From a checkpoint of a small transformer trained on Wikipedia: 13904 steps.
Each number is 128 + 32 x the weight over its row's rms, rounded and kept within 0 to 255. Layers, rows and columns count from 0. Numbers have three digits each. The size before them is the row's rms in percent of the matrix's.

# layer 5 MLP up, 256x64, rms 0.237, rows 141-247, columns 0-63
091:077144191152120111129090174100176113069166107128116138142181154131152082123154143101175108135155193132086192122171175146150128083102145108126204098149135107126130140121076144097165111143172121
105:138105141132122102102095131124135110092152075148167158112145164067116142096113069123163199166104162155144114093154126111186104104081109128095125112131090087109084128052147109116095084092058160
115:057102090146112095086122113165142095168222080142177187185138168105110147135173110084129151149155170123130160098163116145105160151124143063145115099114102130083162153134132114129112170147136151
101:122106086095112067084076044155120124108060146161145079154166141145113098150130141135117125147103117130158104119107147132141178120102153095149183074094116108134112204049107097143123098139138140
110:194120123129138111139104158097127141151132211164138129159096137114078188094174128111119124135152149091182148108118071074124074169129145124113150056147179147156208144115110125137138108121083127
093:161139193141063094107097095130117104141153111128113156147131163146159157120156138112104070094109150089121137124138196176164081171131105098163152070145141056147097137153112154138136124168121042
120:149092217143130145098057084128132101170130113144107100160178123101085150111052102123101118139112136112129126096135177120105128101094090147117121200114144113144107133097115131078054080114154167
080:058129100091078081109110092083157135126106108139092139143174155149121109091098159085120091118145112160159125106203168093148098073142077097153116067146174091134099134100101191154126108105117127
094:190121149104102090108108069165137145135139114201097134110128112167085115047069168084137164143139158153135164128098118112172182099145067095133107110088124140125113118162161085104164155148120090
094:087049154169104098155135149166107159102109109161059114124106106105149120133081155147127105147160087091159101087177055120051128132108142123094205128149109117085102150101153118152114147137140107
099:095112147160125094110076197155155104096141100129121169198157142111107131104092146161159102139152084054071094146178154141108115136133206073116137116114125169134176175153109115111111131139171130
105:162143129180091099167134107100148130099153122112046157140114181164133141183103145158095121077140092116130159042148104109106140174157140086165122090158117086186097160139108137110070133100133154
108:158076101120135065113142155123139127082126212121141129161177123168107146126153109154081078151114189105154124111121172137131138098102147106114180146156120121127116123066070077097108096129044139
129:083109140103136139090108059155106100105151144145087155225120113131135171102106161112144146146119141055112119135107121135108144158097139091151164158120035072107124189110119081116112120166110147
103:076146134130126074072119089165067076117130165159148135096127144143106134127147109167134082154135101126200125094131116135083156114129186143140193099124070140168097151140138161150124159171057167
086:101147118157124152106141209107119064152099197155109120101145100127163134157089127158133041075169060089122126098150129102143153141153157119144115109085134105111191133185104122165108095143135145
100:121064168082092138147139095112157141099164123191106115158137177119153168047110116120104161144112134108206174175129142110113095156109120137146169135094119091087113132091099057149099101157144102
122:163035166137089095154087077151189165130183139111077137114103140169108165123090117145073136167177128138129194117124127119149163108148132135096139156145117139164132181121074114098139104179130108
091:106131100110044114101122125097163108160162125092148167140105171121136165170124131099150046092146126142110129079084109092116088142124175106226088113128136160101151162090111133134145166145175131
094:147112152173125101129133038163113138076147170129132205171146128079136178137141119047084147177092190125164121117119171132145141168154159107106172096090108130130164106151105142130134099137120107
092:103142134158084136190078128051156068092141139150093166078168144152145161094108156111150141142153090122129097125115138135093134073107125077165192136121070150167144140122090102157119117109169185
089:191123129147063133132149131100163059146173185150138179108160148137157119078150131176133121074104138088075177116125128158088126144117108079170119142131093172089097112151180091080144119160114122
139:122041134099113141161145148166142065094126201120098117157117138115145126139083141138151137129135168071146151105089146116154077132104199105151147139144126046112178118132179142066101158127121148
108:102133142143170121132025103147116085128130150159129114151107175129068152113066149145097119092127080074175142118126131141111092168158105050154131124135117126164170115087107136080105078135130075
098:143147149065060164165061091105111157080135127099112152146158117184162138066133172147144138093146214091204116092141135143156123114146120139084118167185109132125124127092124122098115119131140143
090:144108163161105124163086173090124041115159131115129139115121145121127154100135192154063155074109117180114136158113062131144089150104169174121129082111121174129181101132119149109109107149123050
122:118060126119070136122118097149092134100167116202109156144161085130151087077107117174050121137166113105142167091094097128115069177118110109099138086131138170076134180098138111087118128132132157
092:083138117179172132089100167195147116151134107110082122110103111098163146056119129159183038111152160092132142073127200136115170134094156137139153117100143122173097137144168111158132092124129104
115:155095171132156151077144179160166175134112142178141179128179164067081132103139090110076147158163092121152148117114067105121087142137147164118156165076166125131131160097142170141102077130149079
094:187134099119131141085134196180167098069147126120135169120143092165088181119140142124089127127126147095119114150081114099099116140154167091170140175086078172155197100148161086148158081155146118
118:087124157133146101173144133198143072060118153113105117087109109126053145112105083115096099183134161073118178118083119137113171121135157122133148193149048123117145152123136099103108108125154091
111:068095118094128111160079096194208084104181096171106176144190196140149162128105084129111095150176129131124127110097104144126153075124140138169142149128146141106124137086101091148146166147133113
097:070149172141127096159087166155130141070101181104048116134195102104125168112119081108167097115160088085136151120144209127133124179136106125130156169069125140168120119124099150155145121155108122
103:121103155131152107128110174162138137098072139145125119154137110148073180132123048117164116112193161135140175114116063061097140157134124141119166189154134085140121138120105117181108153213139149
108:167142154139114128128138159185132115103118085164132083179114129127103138157110154121072142199127141122163157111066110119117068161076128118162139160134073130181131131059109088118151125189144060
108:163136154059074164157096111156133129134161104183146117153112117136080179155082132132107148175058132125192129098137122129168091150115207146127151134112153105118135146088084126086121057156111136
090:099098106122100092158133138101073117131178102076085109131142148128147134080126152093154181123227111107133181107107119115074142156094133111140140099118163112147103152131156138176142154208080179
114:038110116119109143125117153195134120093189105143143153080125086123143145151103116132152120178137132138105125135171135100142105129057148095138169130116109101129182166058120093084131196146123068
111:123118223154150093140135137148132142069121148166122127096153131066130112127129127092116104112158170150216144111100113141127149176087216136128175137098060089136143132129121100100120140128115185
104:117127187085089116153138080164123088122120103093118145188116120115111155138065133096148135136129101059163114133120071133070135189112095130107124145154175070095151104050102167089118146100106123
122:128188180125120106089137157171139147133153136166180175136140086121073199130138152141142094168117183125116169082103054089097092084100172121129178121102085119137178167124123126107110095130126121
092:046196099098139145130101178151184178122100128107115134133095125086075136091106099050126131196132163157115119124112140112115084155165134065118170142122139131162164135133130130101068132110143095
100:118111199109095076166133084139130152099120159182094127137136132129046134134145147156111117094104111144172171107138146118149139099138090101160196092048099146115119161168107203161107097144125145
114:098074141146119127130122119144090075065186126158085154133136170066155155099132143129140143117155089127162130111088137160114152213130175113144182082119116128071079169121131126076091176129107153
105:146095110099111093149098092190118098078152146116110178151137120148148149134127120144131201152183122170126078110081167115123122090091135109116177068017131120132138165169121128144114150140118170
072:129022136152154162113125142176124100086140191174176105103107106104109116150102175116186125151137156100129145152081107113177109144144138152057125108131157126161141144089108152076118116161066141
095:168127164142132126096108067162204100107137182127145096131130129099149133113103118125109126154145129158204117128149136153082052151109126056128130127024158090162143135162134139118115084105106128
104:139154124092069112131087162193165120151129121141136145100114129093140143187093134116113100102158146085119157138145168141045106199153112119140077113153196141109104134084091120090061110121087101
101:125126183161080110103111116161133133154105158180166080110150163158070149122073189120079097112113123098130131142151155142080093088095133114144130099177113139179119128067153116097054111137127067
107:112145186124122113150055147140165139062129101190143201168095150095119167137105132123127138153149165098092167143133058098143185080111116123123139122145125095135154165174116151057153102150116150
105:104086123158168092070128138131181138154169133129137134099125203060131160077119105126141090152121064082119112110119103113149101151067095114124135110152104134161127137111140136053135091139040121
099:156121137083089133129072126143104169086140094183084101095128131101097110142108090085096178135108081142168168113144173106097089180148121123144154139113141136117063129152128063123079058156092167
100:163061097072165101142156122116118123097111169129111151167162125118124119173099067097141162163199138114194136112104137101118116113103175064140121135149073063077103102119168158122091140159131118
091:095152138099095087087095114096154179023110129124090187120141155169156092098135143149112134085127111137134115098101140109146083157110164164150148087070109112136085154062070114103118095132137111
097:146086169087131067107128136141185114081121092205140086098140108150090112089115113123185077138112138113149138129077145084096108146125222155119099125163120142160114198095140119113141128150147095
104:123157139094134104148119111090122081116155121174125172123148100174124137107094143111073148127166058115092105102134111114174071125113127128197155131062075145158123122105151127187076061143093082
105:107088170167126081140084154157206104086136120181140132165171142126129116080078147128131176143191092110159114151136158140090114064138198127147127155072115088157139166087124148134110107136163122
091:130099159139139094134136087149155131109164121129137114126108178112126199096120130074126168115131189088128183136126148181106101038161137098217116127125147135114144146141176157083136077116085093
087:191090181140049151152103135077133088150163203136077196127132161180157118106125129153111139132115141096149105137122066139081080182109134098104124136124092107142136118161118158087141148134164109
086:121101189141100081118161090171125118158191139145078108135136140150134137140104106173115116132088100135091172123170092096062066170091161123102109155122081189131126136100180138133062099117168123
084:114154103123144074102123162096131129111113059088089144089154118140118085104141164069143137102139084156109143040120177052122132159145160138149106149163086121113112122151141176151154167172084172
104:163105134075165150122123104132098126140132148125180194106157144109145166100130126089136178147189145139103151110072145129148096167052122107205095118089100113103144165102152128092080089190106145
105:139115150184141145107153113172154146106150146171111173161155166112122176109123114138037169096128161132160207108101110119136104096101160070135117103173155116106185088127141117153123058145095097
092:158101123162111078113137094093129123099135184159169141177165154115141135082144144120132140181135106041162110118171136109109085186110175101163117157126152101169134129143040074098110135096125153
098:183152159081105126198142094181130147187159175113144113124148130181108145171119093099096078073167097122171169110133135105083169123103116096131124116114134161105109147129055126147084116116171085
080:158095117081076130119155138126079105148134138090103162126130136148150117091148172164109108080107157092169183095087116142093148183112116106178146119152158111101176111114212177111056149148101096
114:133082138101077127120153116187133137061143091110149113146178108070119180091116114161154175140114227095127155114088131132057122115103102114123141123114125111126167178066145125088148104111137098
102:163134116133113115143118106153197134072135215141135142157188135074115198080146064122121133183116159088105125131123099153148160112150183135099131090111116125150189139154135112089113106170133084
097:131053116135108131122103141144100116120149189126119152192095202163155142078153146148106182134152117106096109141111091134096153148148117090205113099122151136095095142080154182092084134178154090
097:134112120119146116106103095162208124150187150125104129131153094141071116159061098140140095079154166143120128120074183086108110143113117122184117161108102100110174104157156096070065140097084152
112:137087143161128090087078088133141143112100110135135127123109135133098098165149110089126153150104087132168141098139178099100054160074180121091198125084156138134072119079126118108043092147101130
094:107119206188123141100097134101130151136209167146114156089130179158139132119083096138134181069102127159101164079097120110145091114136174117167090109114096129073185122119151103126108092103146166
087:119067171136073128125097099140121095143157182088111167173095116122159112180139148111116174087108124067178109103092128130072130202132110151209089129143109160156150151094143153133107129135112089
110:135127130056078123169132119153207081153125112153126148107136140134136197096141153104107199142094156144168111099150069101160143146087156120112122119161109146103141109167191138077099136166101072
100:123128158118138071126087159157129117074113116110151128169138110112117106099089149066182140151167152107147120147156151129169096113040137123142183125093081158185065131132140125078102074116098178
087:137133105076096125126146148132120092147103089156160139124192204175167095046158109122116099133140133133100196098087133102175114102143139113157155106151142143179204147127173143120117143173090108
096:131073118173128169032138151137097068057148108125132139118153114136117120159086078107113174131126108162159134126157100120089150150084161100122141142124129152117072193129176094124077160124143074
094:090068161143137127094100144124142128113192144190110134077111117162120210093146125188098117134092182106160164150145117113134148139148144118139099074119094132158110184123181172090118074123174154
092:198121099113086173119063141157137146121174215119138167169165129100131131042098148132129164083127106145112083111087101092086092120170118110132094187142109134110152139120140147140128119108090165
109:116077122103154117189095061123177147115154178108163140138173102157097133103096078183147130155199148131152148110064149111123130123117088085110119123105091066111149117084165123101128068117104149
109:157132145126118165130085129091132145151169133147119157103111142118135094158065122126087115106166198152118128139093115111061059128134161107170095129143148094134127108092098129066079036135141064
089:089138116150045114158129154114169148095121102124068113121146189132130078116135097144172188136128121086094128075147075139136135073143123096139138138208167133096069145126142116144150117153153065
089:155161173116130112123111069079119134144122131074124168058125131145155155180129121092070170151155139146130097098136108071111144133088102119134165159160177163116094122153206104097112089144058101
098:089137120064053096116092153098146145130141080103115128201115184102110118121160119125106209100108162164107142072178180073140128097148119115112134108184132098105112113166119143100156174137122124
087:127131108127114093124098131140114091126113105093115103148129139165103136089137076132122147195100142135081189127092155091105153171065120107133113171014109148117095136115102184123116173132116199
096:088117098098093114118093132119163168094160159097125123166158134100146112080073147165178123147144124162099086095069132127101119109140164066154213109083086131078113121110121102070106113137170167
108:108148133131119150129156099154094084111154103155149175121123151115114151059096090067128120143154120042149152130091140138120120149110119139111150144081075156197063194125074109123076097162114155
102:151093170102121143126085098046131125160152134148147144117150160157133148174125123121110104123124167121126139149144114079165152067105121128132188168161093127090122117126246179061111111142121150
095:198124151053094170159113078075153140101120193167098177117157170109173102115147131125135128151115122085128140123114097081089088152166086065165097107116089109134128128116135117086084097149154112
095:212124192113110137114147133123090181103174175167165179179143139092093158117063162126179077159105147137075148107166125129157084154125143122098121138100157079127112110126151138117133122101090083
076:153142128092113112078177084180116151122098116085173117115119111071140119137107133107110108184130158074110146122018131085044082132099110081158115089120123129088139105113137130130110137125083117
084:139183145106131160134152146138181119106109116126123078121156108148127159079123130109086092190105205096137135131124183126081125144122119100150178157151145190165111180074149169136127118082057088
104:119103146112101113149121136177062104103176098104142118120087100102017134104127111056100142107162106126136141100145068111091137110155086131101112193125135174096104160075111104103135098131095115
098:164133093117127107152106174116141136134076093182094155159129124145159145157092159123085102153132219070178216128133159086127117162093110113128103101167097139165104193099154126137114160122137107
102:168150140125122061104153096163159100119104123093154098104137155172155141102078108154083153104143181173115160128104130133126090206096121115148169089101093161120190113065169123147086069146113143
104:157184136126055090119107154097153079078127144123114140157066154084124113091105124126169149160061153118103146096164082087142105146139137111130083170143082161061113157120117164162074113109144157
088:151069157165117141109076143145118103100108143136155095108134108101160118142067144132115112158099182155174121149108159109141165093085161089122142132149137083164109101079184118039161070177150097
093:152098148100167111103148085143103082122148161114160135149167122128143156082132201165135088128153140099168169110083103145097114159135152092126171098126108046114076101091141217101134088111112161
099:089145151171096174157124115097141147112163156131051165103092204162167122083111103108100092056072108146149198086126104138120140167119177098142125169140149085147107147157116138100112131128122157
097:086078160116130090093140120154097145132099092097142160139113140209087101134069172078150067159136077116137202120126125111124057130095152100151109163105122163139063143092125128100114106137105149
121:131069129115106111156068122093119153133102132159088144074148140113084120113094112060121117097178172146143108114112080067148181092128124165124171183093090135084086146136174094097077140121092111
078:080154139133046162139089152087125111133110113108099159101146195125113157142175124154194124110149105152115125162076107065070116118176098144140097127148151100214114132113127149128100167092101102
099:115127103089151133138155078133140121128192111138121114105168090079149187116110083094148167118130106125220221064143130129125173132089180097143129159099121132103167125113130096124109171092144110
087:130169166159116127052091125125103089112144151169131157110064182091133092131135129120135092142156157116111219142082181144102095190074108105131143115117141138135133091186147080125163168131130145
120:106088116068041138170143060149154146101179147158111170187138122131114186132085102091099139109080099134112128116124088135148096174094116126126134141128096059086132106157109096126118077168117119
099:168109166102095141160126118151121139124161133159110202182087136164100094120118113091081187128080123097093156108112113104046127157175132130210112127115099083193134136128118139162113097167141141
107:135101115112134120114116099077077164113104171136131098088094120119083150143106130084149174153119121126152123098139161070118064148042123055114185164118115152181105149143127136101073068141103124
# layer 5 MLP down (transposed), 256x64, rms 0.226, rows 141-247, columns 0-63
088:137114125134152132119161112126157166146096122117177105132098113170167112146147061126133151104128132199197122130084094077105057087117149134110171166148111134061174118107147134145051155169104158
105:116102096098209116121177151133070135150082125133114141122152156156091103126121201151143166144102160085170082117081150118156059184166106108123101099145111146125160120124211125119087133099111128
117:124099111076088097094152114128113202113101161102069152135117124145124153085128096112094163103147146112084200136129155201121110132116103099141111110126152032117125111156101112131093139127209152
091:077132112128079161086148176126127143186184140117149110138142168110210141179163172117156149157145102122171189112150097112083102106176101081129137114159088110151101086089123114167117163161093133
108:130142097144099101118151144189144097179174130149120113119122135111138169126128153092101083181189079143074129079056147127142096184143096160099103139164122080149159097141096123110142127057110185
096:114135144098115111117119178109125114113134155125139138148158112144171175116146157174087177081098180164145164210153090180155109147076050118081133084122150114123109092106136155086193131105155116
112:169152121160083200175139166119114214056158161121105081083139103092137138129114144082149126097163146175150099127101138123105095143127144120177152134147146152163131126165089180130100132198122103
081:075107072100159120110130173177085132055059139119082107116146143152144106114144182125150159134088137121186150120141143085165120082145118146186138166107059116130132122145135087097172119161093095
098:128142117125127119070162155155155136179150167192118127139152143081133131087142106085149131138134202151112199177105172165186157117175094123142125163142147144150130099124201177113183108157120103
098:138154133035151149138170137096131100098146139157148144084059110134163129151172131139138169122114133205110170153101167123193131155130136096177141120102124179148149149112138107067076134079087135
095:126155165102096167121185106137139182156104125168138150099077085133139160126207156106186157107121123192140136166127132055114095072100106154161132076108104106112152084101144098167115146147114092
103:151122154121148171155110135120102168072182098083103174104120165144123091105131145168106050129159151104116108155144112145152145159125093146143119134102170121176164146121007081096133135129159098
109:083136132186116099067159147115128094152098195123190143141116144105026151123143109122177089117109112098047124074104100099144139164152133155140150122137089109135183119149128091113150128135094108
124:109136102128122127167094174186151120106165122120121109094176111098159144161098146119170147163155123203142097168134181156159144127093143167158173086138158172151108143119058043105117169134114160
104:111107125095123160057200092090120134185148083140147144146142160127067088087103086150160083153173203115111180176114143131132173179107122170166150120141103142132120123119151178110140137114112149
086:124094167078141081171197043149069101124089092119164106135076157109155105102074150104124148119097162086107166086114114110116112130081125146108129144148162117182107151121134170072118120113116091
097:085124103153143122110153139163169082122094098127161117136151087055158142114119102188098136193143079128106128142100186172169137159139154105183073123151164167142088084117117088099181147117153163
120:161119106102150140124162123147091168116160092160178098084118115181125128129143153156143131163170144181079121120085171078120100132122184186171122182097165101125095164102063145169074100146106154
093:161132084073204141109111154127122119129107161092154147164126134114050128211068128147137101083139112123146118133142147114140086094130148083106152152142164094118112167134105063112080176139183103
092:119086126162103146140165128141121108138071072140139140126126123147168142163132127122113082143094129140131135152123064138119119105171050112129145179142102221108129117072149206099081149060154111
093:076188187103142120103099156170108195101114149136124091163085115132156116099128128127090148098136125157114184120154165123120128133158109137083098092123171114100154109114053054089156080132161081
093:136157090178160120151091107158126145121060117091154114155102110086098160144149125121167157110105129149116132160144206192150168080122134117154037130121143143103074098119157179151137106113083080
097:057165103145114110139133148169165176142137148123141093183082143075089168090107115113113135105125097097103118094175147176170140099181162103135121086210142115100134056126120139137088081121139133
107:071148156173173137100106112066130144149158113162111071112150154120129143074163187101135148200160078160136188123132152160131059100140138136102119077148135158172136122146073140115129087135113090
094:112119127135140123091100153198086113086114112096141171150113135187141145133101151142090113098132138120110122106167137207176129161108128150051056109100163036110151139149101149096139150161149150
092:105138142087157137129160094139183195097126145137128080122154090146199094127188145174092136185098118136201156148138119150137118115147197102162113121140140146130077094150146089125090178110156168
146:107053076125132127105129139134115163154099189156164117120139072135134096125108126202134187067137149133129139080122087095129094118159090069085137091115199154141173146119114143144176171115128133
093:223101079141149152148141098111092178111133152152095142063135145124151112114105144088091143158138111205093115106061141073112162154122074184100132132109137148092114133078123142155115107158106155
105:164110118106145142133177162158106130160131123132119182136144139081078179169116135116119040102182104168133133109114082159148095148176124095063130110119146139131080088106189121131086152120199101
095:137083072154126134124146114124095085123086187097057116153169112180101112148104144131153149055149121156146090186109088157146154152151122103147106121169191159136160092120096088135155173123163081
100:095077159139141142077070132103157183153119152128133080197144103111123168097136115142145143179098068109175142083140132165203116133109148110152091066172067123159133096130154125150104136116145095
103:105113131102084118132134110127120159147100110214083108152094128150063092152160085143081125085137135146068089174098175171153156155090143107067083124131118134062119125113166102107127106119115183
099:162109126084100062154171146106113155145128143104120160140084101136084085078122177142041154121098163131149130118164141120144108156124108125093099142145192137105145060096192193107120098106124157
105:193138080108124128161169082166163107122206107145166103138127169127095132120162132143102111130126206090107129090092109128130084150131102154110096044084127132121136145123121182096171135159101073
108:134103063172148149124139142161067124065069137081111085143120113147097095155097145081096127099100065104188095155123094116077064152115105102139142164098109138148130157149118075159126147123084139
107:088109138160090187153116167068179184162145141115098201108106133138183156077154097123127137157137169091078192102121139116094152100149142095122115094143141092133123052129162146123116145108160148
096:118138126126045178123139106156168145114102150084154118141116149168174058157120178130109113104111121087119164109161126203134108093171059107055111124101144125122157113167139090135124087109177137
098:150096135080070100114158127077167168129054137121065068134083074127104181066178140149152169091085154113102148130094143115125106142118129108110129173131098102105115102124113175165138092095147108
105:156122111134142186100124135148184051168111108094182107120128108129129145140160132124200150125135125202065099131070145125140177175135106168192145129142125108130149195138140078108120127090105122
106:118134139144142150117144083110138149180095152078111181089176130102120075139214121116133120148145183116062153092133102114105105119144188183113133155194095095151126138163149190140091092115117130
121:096110119132091111149118179140107162167142151082034102103162133132102088139140170138118078139158054091152119149152167174098091094132168130145113114144103143093138101178193109091123168143081144
092:094096129133110111181132092080130098132185131116150134122117141137151101152053111185120066077149097094096163144095113120126189124112131171180128160120058137121118163150153147143134039153120149
102:142162153097151120133149129150097182108072156149130093104164098124067100083192173139098174131117110190153094157102155135168082108180168156119099143136131129116168135173068116152080114183121117
123:161079114167125130147097107133124155112155169147114069105117153181108195122110146071145078108144111210136079126142128140127127111104124135191175069119125140100093177152106067137096178128093139
098:165115095116205115171095149179106107164136109167129097106159108070117181150117100100181159155167127163142127164204119094121155116096143151178131144155129176110100160128121094132179178174112122
079:151097074124111087131168141148103128202040090109107111190095176130119096049158124136087124092152142144127121139157106108129106168146141101112085121068152149111099123161144174163116154147085145
093:153122156107080101172117127139165101100092105139188127134139095169152158181158148104163143112118102091150152093148072211142128067148058097147147142133114140128140110111090162086108120047105119
100:194116109092222183230113154148114156160122097100101186115129128121112114158051132116160149129134151100163158123143107099151112154111148126089151123087139147111169170149126106125109103111088125
102:127099082108162061129103162157046161150104132107119125073140134163135080130085176126083178144134135132131179113126136111099103081177114106099126091194071201122127090122142123139128136133145161
107:171129124166122116085103112116145137185137110158100107155123163066112061173095094163120147161210096138109112117128175052132137112172141148081151128100141175135096152134150156149148162186087133
104:130157099169124138100105110158137109156136094113059109081143098086212090142157137154150068163164069179111085084102128152145104113140078104073122102172145151160097130144166142091173124119113124
103:100125139092114089140118161147113203148104134102115135163153129108166127126166088162098162117130122192104186151152162133112137115094133080130145122177134063155120082122157032135138190127145067
099:092125124174154076151103115107122150130119126109113111102097147171151039114136156091107139098076167182102061168106131113093170091165142134086130103119132129207109091092161134107133105108195128
095:116130180171168126171055185121188127139118122146165134116088114100172148118106158157125111119117169089107149137142094116200153065149147101084125074167153120122099083160117152134190104101153102
090:123149202095153129135137082088121124160098115183111145096134134167155103140160138192153107080117120083144099121127083141047094121125138125190081118086117102126135138130071121077096164104155066
103:113135124174168143073161149089104102076187159184145098164115131165083110136173096096122141127119145126110064128137146074151152160102099162117040128165155168149112103107181149136118128127163082
099:178167164109143145154153083120090120136128145164138118134103088106094186192136139145121127050118134167122141052145128113133142153156098105110182083102111087148159119179130176070142139092089078
094:155136114115116138135148107099164181173146130060217146085125091123146127190162113092131145090091162143117152202141117233091124132137102138117148120144093096128094121117131157110102141092134165
094:080177147136141174101114123141175181092128090103135115182133094154240081117144173079160132130140071131134136134118117177142122103132131112111094142147166111082140098109088136136197108128090118
093:126052125151172126127124068126142167130118117100131054109142180104153100122149105109174147106108062103124120136139165061117091113148087135091132132113100187118062134099133183128095095087174151
084:167128160088152162094173162128115159172086147123112140094116173108170110118062143151106116115074091110120124148110132053122120128149165181111052182110110078126128094088157064103101134143147115
111:113130134139173108074151111155102160164156138136086087040125134154189141132162129131121138146143050143115059107107113103140076085152098125112081065175074076141122122124153108116101102118144132
104:193171119130108137114112090131177155090139161160098189097086160112151068111112155078189142115144124169126104153160135185124192142121146128097122112088104139071162188133144165142142166150138173
098:065135164148177092120113159134123127131197146129147111089136137133152119139129101091126143123081168104123138158122210060141164162073056124080154162138142133106110160059119141133148128132149062
101:107102165102171124086174156139119146163101127154106164123122107078086137111142141158125118081098096107148085193114075039053130124140117153151093120147142156128085111166076090192123131146114143
087:136123129154134150112151165127126088141072134182178133154171172130137145170152130150094111155150164097141147131129076169212124115116119118088110131069084223193120124152083138123117083097134134
108:135133138100133158159127133169108134132147136081160129106121108110062130151130117215170094150164138102177166127106167078169113083124092082141142189102099084159132171130055174139180107138153114
096:060104147184146107138174170170105103125108101073118105175159171126054151132139104178108089122145109059168101153117129202130125148131060112112168146095097154154126142149154119150139123123140164
094:146137122203130137109144193154136140129146164127180102116094093165208087099115165140129105153134072104151134125179105139086115123120107178154091172157109176053107121149132163162087118157121165
101:108111106161185070116155181101138189163083125145134098106104095101169099130153138133152144151081115122132080083167127141089054085109084145116153106159084135126136139127072112118173172098173168
109:135086134059065119131133177129104063077128117119095146209110097147090167098134105137127131128115123148117213183142108139100139164135125089144112128085104148102145113137133161052138139095158170
092:155069151108161126171134095138172119060082192133164132071084098189127128087115166092096068149137109164151120073104074125093108099178169151134112107105142150128135133114087148152141131151104150
088:149131110133189151097147199115143108177133152137141118127147075119164114124137124106130140135097067180092155137107162132027129102109077143094087098107100169132070086154135147100154094080159155
116:130112129133167108119141157166097084096106175106139113096140145139139139147218192161118169141088118043188116102114131148096190128112079124083166125140139123120102082166143086112085095159112138
100:176139122101094155167104136125119142159131126101074107140148164137185147109131144134102171158160118094116121058110149143102069165213116115137090096119140114047172085082146141148075140133077131
088:158126112157136134116195115132093156131152077107116108164134156136168110116151168142161124147090105093151095081135047111119094082116156178055144086135195173127125158126149168158174144118071143
101:134086152050145098137166214116100082081113091094114119122144128121067096101189142112145153110088128169157099119167135151151145142092143126140088089098131153146123137147168121160094101130069192
099:122084111133092096144101174121134146137174217137162135136099149150149130091155124123150069119134179120071122140194148163143153127099142128110132066124106186155115057092182152134163162114146087
097:150106143137092120115117178127127123131163155139177130166159114100034130151051178104169127154146118108125119108169173209084138108123093131130152071116114123165147101083092171075136104103132110
111:085112118105212132164076118108141139151145148113173123037099111085109124109145112128165129132112122224159127128142123070125124119164106118094110065119124100105188192121131166119133136109108148
106:166163193118142120173181147162159119164123078111069176132105082133166125101136096146170153086126154156061112076116118156151066130083135136134131181139151119166165106145127185113141149120176147
089:138118078169199109124177121170141128131090093092146119110155120168184092063173091132186145137156116145112108065132124121184104172146140080135166134102114140076102144121149087161085125153113169
089:194136132069157072140096151102121120106073151151105130075109111128164159148185095141139106142109122126102111154139082118091214125115142125119179100130127165084171184090169052125119116129137137
092:120129143126188146123148141155085106125121138155173179102119097110174109127140158130150140173133131072167123174098190106120112128120180139152123157033093113143118195104114081057162162155109102
090:115133101105103134115135113121114061151133126185118138172114144090121101080158098225072064134168166116057100159145185126162119139107110137080071103129123123136104116152144142087160161135105155
097:076114036124128137112153137106129098123072157111193111164054099173126143096123088168150120075071193130129144116112132119159115083089113095104119123117191118108138142101077141135152113115163127
102:095152159080114147116195115153162157119132107120077163184129109080181109105118113150139205147125168164088133121165152188158162151182074141119130077123189127112153152116091104098114125124110162
100:134168168100127056163074071171106095056071172089131163160157142116154142149083117134115158166097121142131159107165096147137099103141169139178137178169152124112145135137126114111117151097087185
108:134162137164125137090143084128153150071170135127082120154102119164144116103173162091112155142129115136082187147137139179147143131126117109096122064156208166163163132186107085124138184066171150
095:174107102110079120131113159178111124150141144181125095165163132059047154138105192119167106116160080098137175105126132180075110074190130126145127083147120153128110129103094139108157133086099116
083:193162097138091122113115103147124104111106146144080144150121134127054137127154134159120126101134105131120111163118045057138122105125111081091155052071118144121135142132019114141141094108136136
081:184116120079120102116153092133068105145106133095140206128100176197190165144118127110081109115109119099140076211122103096142117120138152172108135138108174153158098106129092112129193132116121152
110:107122210081132148140186129151155147143092139131124124049165152073150083131090131122067116111161105121134113094072099100141122101223118193114122147130107143130126112115106174102130095152115153
106:180099125181205133090109180102119120160102098102139120125111117163172088159112112158100159137107138018146089138162124126133158150085088112065145063176130114145134119117124146114108164114134144
105:144137127162165100123103091144149126142178118111164062107173100181140129068116086109175123096112105143149129108116072128111089171093100105159086108161197081148093120127196134121111085084163159
104:097176079140161121154099157154094097070103147099063192118175154083089133124142121162088109143118138088081118143138139100109141134180101116146172086110122040120113107164144155120162121094083102
092:163165098172073162080093166083109081157190099174109161146118111135098100076141142117108135134171121179134149169108161136146140154118077129170052098110103166134089131121168157116131177133129168
099:121119072129156133098194122162129117132201154141139141118100118137092143096155094198133113102126107128102179118094097098168133140215136146124068115189109127130114158067095170157143117085174127
097:083167169136126137179093151120131182096128124081112196067098117157145136142122110117117039129146130171108156113136129113162114103107176117090160155083148128185145156083054114106105154095155139
105:092128070159116114151182124125093072132162103128111058095114123118068128124147156085152117126098088125143046109126087035164142122103189167116135079126131148143143120148174096153135134113131150
118:104164175128132109098102152100125142182127129101120093167148150103082161167127146129105102142127174070200092123146065166130059137107132103058133133163174200116137170154111119137123095112171127
083:125097119145140181158184069149118166116151148121149132177133087177156114118158118129102119135205114192159133107159137091135105154129138083116078137055121119094067074162122155143087139167097100
092:117193051078160132105154091096167148143096114141116113109118123146167112167113158149118206134123130149133120084101073100093144183180129146153111177102109119137186187116102196134138131155143137
085:161144170097186076138097105167101213135112144179102139108178117132194135120129138104132113119124125124184098172191136114117102130058119110111134086119119088144099162135125134134192155155069139
102:139080115126113103177116136126088156115060130081136155135155072163199162101124051157138152120083119193109140134173115139183156168112110101081128139191120097171134137099117122109127117114179116
110:108141152111110129150075134149121121061189149137107150160149116159204125101118125108144128192154119152060135107139188158108126125137111157149130181148153120142128144181099035140171151125125192
101:066130107101110134071110173062176147117082168095115123155131065101172149123087063103101137103064142147131171138164128077190169143102129121121103116156130081104148125137129185148125128117119103